config.toml
n_layer = 8
n_kv_head = 3
norm = "layernorm"
positions = "rope"
decay_shape = "square"
final_lr_fraction = 0.0
seq_len = 384
steps = 4087
Each number is 128 + 24 x the weight over its row's rms, rounded and kept within 0 to 255. Layers, rows and columns count from 0. Numbers have three digits each. The size before them is the row's rms in percent of the matrix's.

# down: layer 4 MLP down (transposed), 768x192, rms 0.052, rows 261-292, columns 0-95
# up: layer 4 MLP up, 768x192, rms 0.0522, rows 262-293, columns 0-95
down261 102:101154107162133156122127135102140144126155118124156158150139066083104133131092101142138113106109129106148130137091075113126131121147095131113071131114112146144092126155101138113133120127154118104130141150139131103094121101120102129128105154124109117127188119143096137155080147124071151159
up262 103:171080092132093182105152130154167081137117128150146136124104089173148109117123154132133129103136096084144135090122158145156144096136148104154176155144152083114151152139135106116122106116119122147138132145161117081099139106087131110099140158110076114130118129061085149165122116094131141130
down262 091:108112134146114117133099139082113148136158134130113122086090086118113076089113136169114110137114085092137153107136109116193106123119127146145118063117140138136133122135159151121117126119157166129117170149111128174116133118132133168129107121127154100110096147131157102091136131155157141089
up263 107:110169121123135132141087094113103151161157168128079137109128096108092143152163107155122124159098148144113170129170133132095110115138142118109118167110111143132085113131123156069119086109135084119104149145126179110131125157109065106162155121129115155140125145161173123134130111153127119143
down263 115:137175133094145146110106149166118088133150165083120160148146141152133178110092137127095144140089160153114169137134163121149130111109162134112141112173108089170157097094109152151129143119103136108156104149124103097131144125109090145135154124125124101169116123146148092127138143111101114148
up264 111:143140096133104135141111135105124134175108098113169109125115117175135122114128149100102189161132138140116116072116136139114134109133106174135126124185106112137125129099132106112082106127092117124121163095147088121168136163147118128140127112155122118148122169128096165134118136125088112117
down264 109:132127107107116146165096126120150108160130170127142143174141129130066097073124157095133127087079151110130121115142116115124114168114159142125153136121080134134130126156142137116125131120144095159112119141128102091163153105115109128112170148128141120145096131121112149135124117161078073129
up265 106:120126102131135135115145112120115126129152080132134111124129071136092118135157167118143124121143091136157126141115145118155124137153106136147122171132127109160130120111100082137151132103111129115151097130120160096136128127064120100153153091114101134134149128121157165145154133142097137127
down265 100:128114129150124139163124133185153146126125121106099143146139194101129137156110122108139164118092128089137139149127123165134136144092174151136126081132101091096152125148144121145105158153154088146151115101158152110158124130151132176141130145158141122130174147146108129121092188113156122146
up266 116:118110098121124114120117102080101136150119115095124160123171062152122135133145123119123119123086122139111134124079113169104117138152157155146116121119148100122161155116159155120138148102180133130148145121138160171097164153151105108102134124131138105091139118131132104147183120138150133105
down266 111:119131148152117125119127120135103127153139125094125156127109102167119123159108093104120116124144142124105105127165073081133089139145152136092136103139121110134142116117151072149117167108169142146127128159135110125068163139111130145090102117113103145090122145097163149124105077173114153103
up267 104:156147163081128125171136130162161099155115128122157113129096176133192132112113178128153186130115179097148131116133133117175105073066124126148148148134137176139161099131138143112166105123164102143147110135154110126127102192126129098108106102114129120102111117136093137137140104144142088125
down267 100:153124138102100116119139158164143096116162125123141121169109111134110127089101142141106119128071129118110140106148112138094132165111143128106112171132122127163137137157122155111143114117118110149151131125113171122113094147109120148106106106108198207122129094114129139136112135118077089144
up268 107:107136135060142116090125096141142149128119095187087130125105128147149154157143109104152082120111147152079116152182147136132161172127155126117185110155125099112137123106169113167143175164112090120195093165157127128108145113131151170106130146148138105139095092164112168115154135174137135090
down268 098:101115099120129143155144172146115136154138109115131166119139103139114129115095138127072128110132071136145092141144187143101136147129122149139128139100154100104148108126114143114144144173131157139148126092173162088136118163119098144152108139102143109136125149159087132169116175112120124204
up269 084:166149078139129139130145117135132156127109128128101115107123125130168083120131163144142084130157172106182116164175139126144143119109116145144129110142125072090081156102105127148136139098154138109102132144137176139131166110149116103083090101130117129141129166141161092119126182152072134121
down269 092:123154138106143145074143107057189163118100125121123124136115107113144156144145084136094120151107125148113078150159131139097116128143119158157098164116079102140151117136103131102119100171116114118090129121136094116105129135096153145131116105135126122112128164106140140149139094120159129111
up270 089:158113111146126144112147127121164139135153131142105108135146137102104158131160154147137131117115146148132140169162164153100143155109111133135129107100139078150130167118126138102123156097097098088160171163111148124142123131181147144102091097167142107163135071141137096149137140122114077116
down270 086:136126127087101115137138135169100133141144155172154161135096092120146101082083115110161136153143170097141132126110111130148092105154134145153152122144129190131169141127156119143128112200120125133148116155140118126151126110140105138139155123092147172156141140099171170096126163140151138185
up271 100:110167164155169147110110116154112107146113108124129067126123131127111126149087146138128138167135175137136137117118176166141154112107108129127143191148092152150139180160163110139128103113119129145131110128114157167113115130143182163115114121118126104120126116119115133091163094086126069085
down271 103:137153087160145097090117149117121139170130147121142123139092128175081152103152104127118157115101143146166108151097110119111153106142122138140126158131113080136170129123116147108123155127103112129159171118088122101127152187094151158117136141142141146123181116135179145174125135107131140148
up272 090:126166088111123110111134130131126113111157126149158143176102107104146089079136105126147156124150137099107154120127134085114140132144129123171100179154111108131117129131117091126106165102125119123099163108162148149147108080160167098144120181140092121140164113142093129144153120124081137162
down272 093:093115119109118138125155122125119139106155131117108143131115099095058143127113129159141134127132129148096132116104164134107131127168158115138127083151152149156158109105158195136117131130081148138140145105151142131125150101162129142133125063090125135105120135158137181167106112162147084130
up273 100:093109155148111114112131154148123139130149154100145112178167130159154131129140099096121144103119125109093162153126129141154131124112050133127118132103159087109129154174108104141107109113113117131122080152083137149138142107148169176112103135117157110126113095116127109152170102164102108158
down273 101:078145156124127125200118186123110169119135122114126170133101156123140127108117133143167142110081094118131158102123136141156101155107114118147144095150159161142143119121195096102147077177145127165111157104184113096115120118137121100113144144131158087163107149126146111175133094143137123078
up274 100:100179124138118135132134106161120151125102133142149139144138118092122115142142123169104140117094151163107135145154094104117122126144184075177137104124090118192134156133143115086095122138151146130075128134148166110098149107115131093129129075114151155116109173126148161158137133103130104145
down274 099:137102128099132122151143114125130169134190134114138123132104143142136079142136155163176107065098112132086146102171115126128128168100166153148125133158105146134119141153116109141121142119129149131151122140106115147175123076105121113108146150160149137148080110107115104123133132126156098104
up275 100:106131139135122108117132135129115101113142149120147077136093165122167115136147138175141124133146150100149123116135172106091152137127077139151119128147126112118119115136148113154095114112106125097089113103129116152113113100164095097141089140154132151097164098095159106137137162139094117137
down275 107:111146135084161087080068130086124160092159147132102139105136080133176104150105139085118094147106138156149144141107120125127123160127107108131116117093169130169114109081113163126147102143104147113121101155170152118139098129106116136083131141133114158100105122131066088137165130111139114160
up276 100:128158122117109134111134143111125092143127135139124065136165138132120075148178182133170105128137145106153181111136141114168109167089141107139142155116148138134144125109128130109158085105118078102132103117118119139175124117139136080109150112144160103128089138141157131175095102130106125145
down276 088:122108103144116136103103136123117102124154137112148132182086130127115121151155132135160106165146151128162110137146192153164091121140160168116141136170088097111159173116095105111100120100130144131160150174114096113108128094118136159100133106132146144116095140122140100122121115133127080103
up277 094:088099140117116114134139136114106149144141135126154186135129140064132147168105162090148140137117116108126135112124151120126100155125088123160148165124138168086151106126107134110156145143136091093120134133104150134170100156147096079126068096189143127122154117111118120109133113122102123123
down277 095:096128150150178122119126160123142136165166132124140149171122147118116105132110108144170126120141140115127116102155116107119132151134148165154191129154085108151116148117137141176091163062111109113106098120135124108114095091144150109129162120110119153113153186140165108095177157138168095130
up278 103:137103155132159118090128130100124128115127120128097111152130171113162104123127147131149148144144119114119087106106190135140145115106115150095139152135115169146141110107170117106145093132137146095095164169140124187164151090156100144128136132128142093083139150186087112110150091121121136114
down278 102:127093059168110156145139154128130138161132101155091136139127136135124110143130138141134099185111088148128095133131117114135145151087087088115121111091084128168156097121138101123131131096107135140157109124146143137134111149097190107136122124133156113140133102118132128138077165125122132139
up279 093:131147134126077134128114094094112107109098140130089089126117097153116144140167146095143131074138112179106108184092148120153107127131135101132126111159163160146146158071101090129113105108105118116149138136110129083112138125102122118165129088132121145123146119160159132150151135129125088099
down279 094:089188147174176154144055122105124175124144135125110153142112121092114116121142144133118094108137120150148121115109126115113185139125143119163132144091132124129103108103071133168112110160109141146132142132137111128157153109150127092127105149106104122168117124111117138107127110152156136156
up280 080:134098123129099124137131143136145123143092093128097113092173153115104118123144128103114169143136143149116115158102141106114153091098176116147119145139131153175140172130124115149082150114106147092155107176128162110115127175127094114126113130125128126131148130131102114133110127136083100137
down280 090:103114149138177116108117148122112123120135128112088167093121134144226111118107114108108125115101137095143141101097128179158101087141118137117144147075149120153139106138111126104130141146140144153129112117150137148143129144128109145142121128151138122153142132101151161153151121147107156096
up281 108:164110120137121147117136158107106112115111136130083133099125154163137099144136126125157081137183134106120124087161159134071137115112138126178111106085123142078125142139138142130120144103144129143171115114105110105157086157131129111149097127133128088090160088149084094153121127129100117135
down281 108:127101132111136121116129132086096089126130155104134141151177120117098127130091171155150097095110127137138132098113107156150120140132147171124112181106144135148116121151108129089171138144098115136125139138144154080096126132142111138107113095151186162108088152160122094168135097119126098117
up282 090:150145128124133151129143154126166139133125120130115123143081138111167122135140109101083132119138182134120135106157106147103122139160166114104096132162134134152190172161137114183115118136109128104118140094110131131150145130170126115112126157112115120109095122109140133085161116105113095122
down282 086:114086086090099137104120068093174130116133067085132110153132085151150100116129139137159139141112137130095172115094094118166140161115097095154124102138177092110102107140133133110123121124137114158180148119148096158160124154096130157150097117121132109111134116139124118131123130202144130174
up283 099:143077118151224133126124135141115138102129153146176112173195119136137123167097091139110126126124115096144141107141134094151148137119117121160145086126156130143112145109102140147159137119130106140146152125110128141111149118167158136095097090105148171146136098112117186093156136114131109099
down283 105:151130139134138168157135157090086128148070133126122135161143139140154145153107099092058118180122124105145141147137084134139136145140084104140114127132143139118115127144107154116149149112113150154121144111167117155102142138156157098154133082133097121149182096071104139138116123117145132100
up284 106:094153137164122149116206101132124085166098103095122120131152142128127107150128141136090141132141140155117156114154145106102111156175122106182115132129115150102140110109125121155102133107116101123127128128112151111140164150183126102152134115113100154147115142106113118172174128121097140148
down284 103:124151121172160131109134098142109164162114182083158166140115112112150124164122114156154127115101113137136154158124169093095106146112111115102109125132119142123147150109104120146181164094113132117147121156126117144061164126126123066140139113115120133147106135114144109098147107143145131133
up285 105:133152144161147104148123099105159143130091150138103160133121119108141123127142127116102113135128127156120116146152137163130158114122158125106097180117140102126138130101117151118150130129181133117113148068139095112067168142122140190118119141167127117110135114114103107158157116078117109123
down285 111:117127130037137182134112139145175163100132146104124100160131148070146150109063143104077120102170158142138153101083111145101138137130110151133155107089140131118160126111127110137156094183108134129115142118113088125115128137123085107115102076106139120104104115134135094131125138177112140145
up286 105:124124133124157125142150156145080104103165120133129093092136114096125158131151160123143083177080170136179113122118129146119136126131116124132084116123158131113119136137092149133114128074111126143152101130121148139107158105126099103144153110097158139116107133204135094133147120117150107116
down286 101:144095118082143126135141118122204136139134155117170121118117136120124127090131126127111119145177122121145128144123123142147156086157183124129133150143077149150122175131182135096111097153113143152140110132168126140183159145132139150127130143136124136131109080153133120080090130101186103120
up287 089:145125172119119148102142097125132119138126114126149179095135185085110103135146168116161150132144151153153122144123139132145115153069147129165129107133109136119167150118163122097147111096143116115145129106154091146098151123142087112116111123173142151158099123154103106134156100136114060135
down287 085:135131134177082135152120153137144141113152172086119106147146141113139171120097157118137140112153106123111143083114132148093162104167120154140146127120128102114125115060126144098135188172165126165121128125112144107142090144116096132142153128122127112108181110141147155108100108134140177144
up288 100:131119133122090132128101125149131189108138134138113138134118164153130102161112166091102134123114176086112111134131104122126133128176140099135138108116141140181130147150101124160162089140161108093165135122124147092122118154093111140112082103076169125094094136141148088129110129141126103164
down288 098:146117141155084136101111163129128123105123175136127090159135093123158127153115113099154110165163114161161128160124136113103120116109138146140127081136168124122119100134133110131190089074133128142158148110104160113098138099165154092106140143093126131130167105135161146146155120099136111130
up289 095:151134179159125141101116155111146109120123156201107082134074157118119115144116123133117111151115145132080115139101148148153146114169106087107162102145157122133092148100131139123141118104141102103084101124174123120147105106159128125139114099143160091127147121129121126108138102103142096136
down289 089:118136140112088153134101151102104128161143113102099141185089143092084164128133084104111163122137168149158143127120124147097124114156129155134102102150111112129151126143142150116112158173097156134133117119123148124127132152128114144071135126121098155151127133169142146110153133143145123110
up290 095:090157166087135138138143132112097113140140104119092135171146125098163062120133143123119166103141134155092068118159105091120130129107159137124144127126117136149138101151142181106147121143141129091091126147066102124091166135119138094178132119142144167117105119120116086174136144092112109148
down290 090:113121155128105089142092108089140146116150102145143108110099124125081103092100165126090158147089163181151102097156097136138148108135136135123159098104095156156134115127186127114165148149147158127113152114113108111176106161163180120088146147100161120114158090094162142152121089102111143118
up291 109:111140124144092116125114073093081126138137133118104080147121110152140133091151134154091153143160129126152141145123160107130114120139096143135122154140117092147098155159100137134079123091167135139116093095163093129112110173120099115110122101131129161134124148112121104121140125154117132165
down291 108:104142138147131113141132056140128099089102088154082112154120100190163127106112085115114162153172135115129148123058132136121130139124110134186131141152149137121127124123126133124154132136102169132108114138118140131089141100140110122140144092106124159103089120108173111094137186148167170155
up292 099:155110101114119118084158142137145104075139133122148126177079103136115135109098069091146135165140149120134096106114129151111139116098129120186150132154169123123147107149116145142094079116160150102153132104125110133134131173127121155121159120130094118109139103113124105142167159124090113111
down292 109:110154076177077127125150125098154152109079124133090172176146120136130125114115164118177073116144148150103153150126089086117154125131114138135138085142149144169147152082113098164100164115127119154144138139121103099123137122149087138174159166158159141130114146135121148191144141146098134121
up293 093:173151137105126088122101119121154102122098144166126104155135133159165098114117133185111131121105153104168119115112081131130169159122145143131162140104118105138086142126125144081102161146085169104154109115132131137129157161112094142122138118116102119110154114091106173136107147147123140120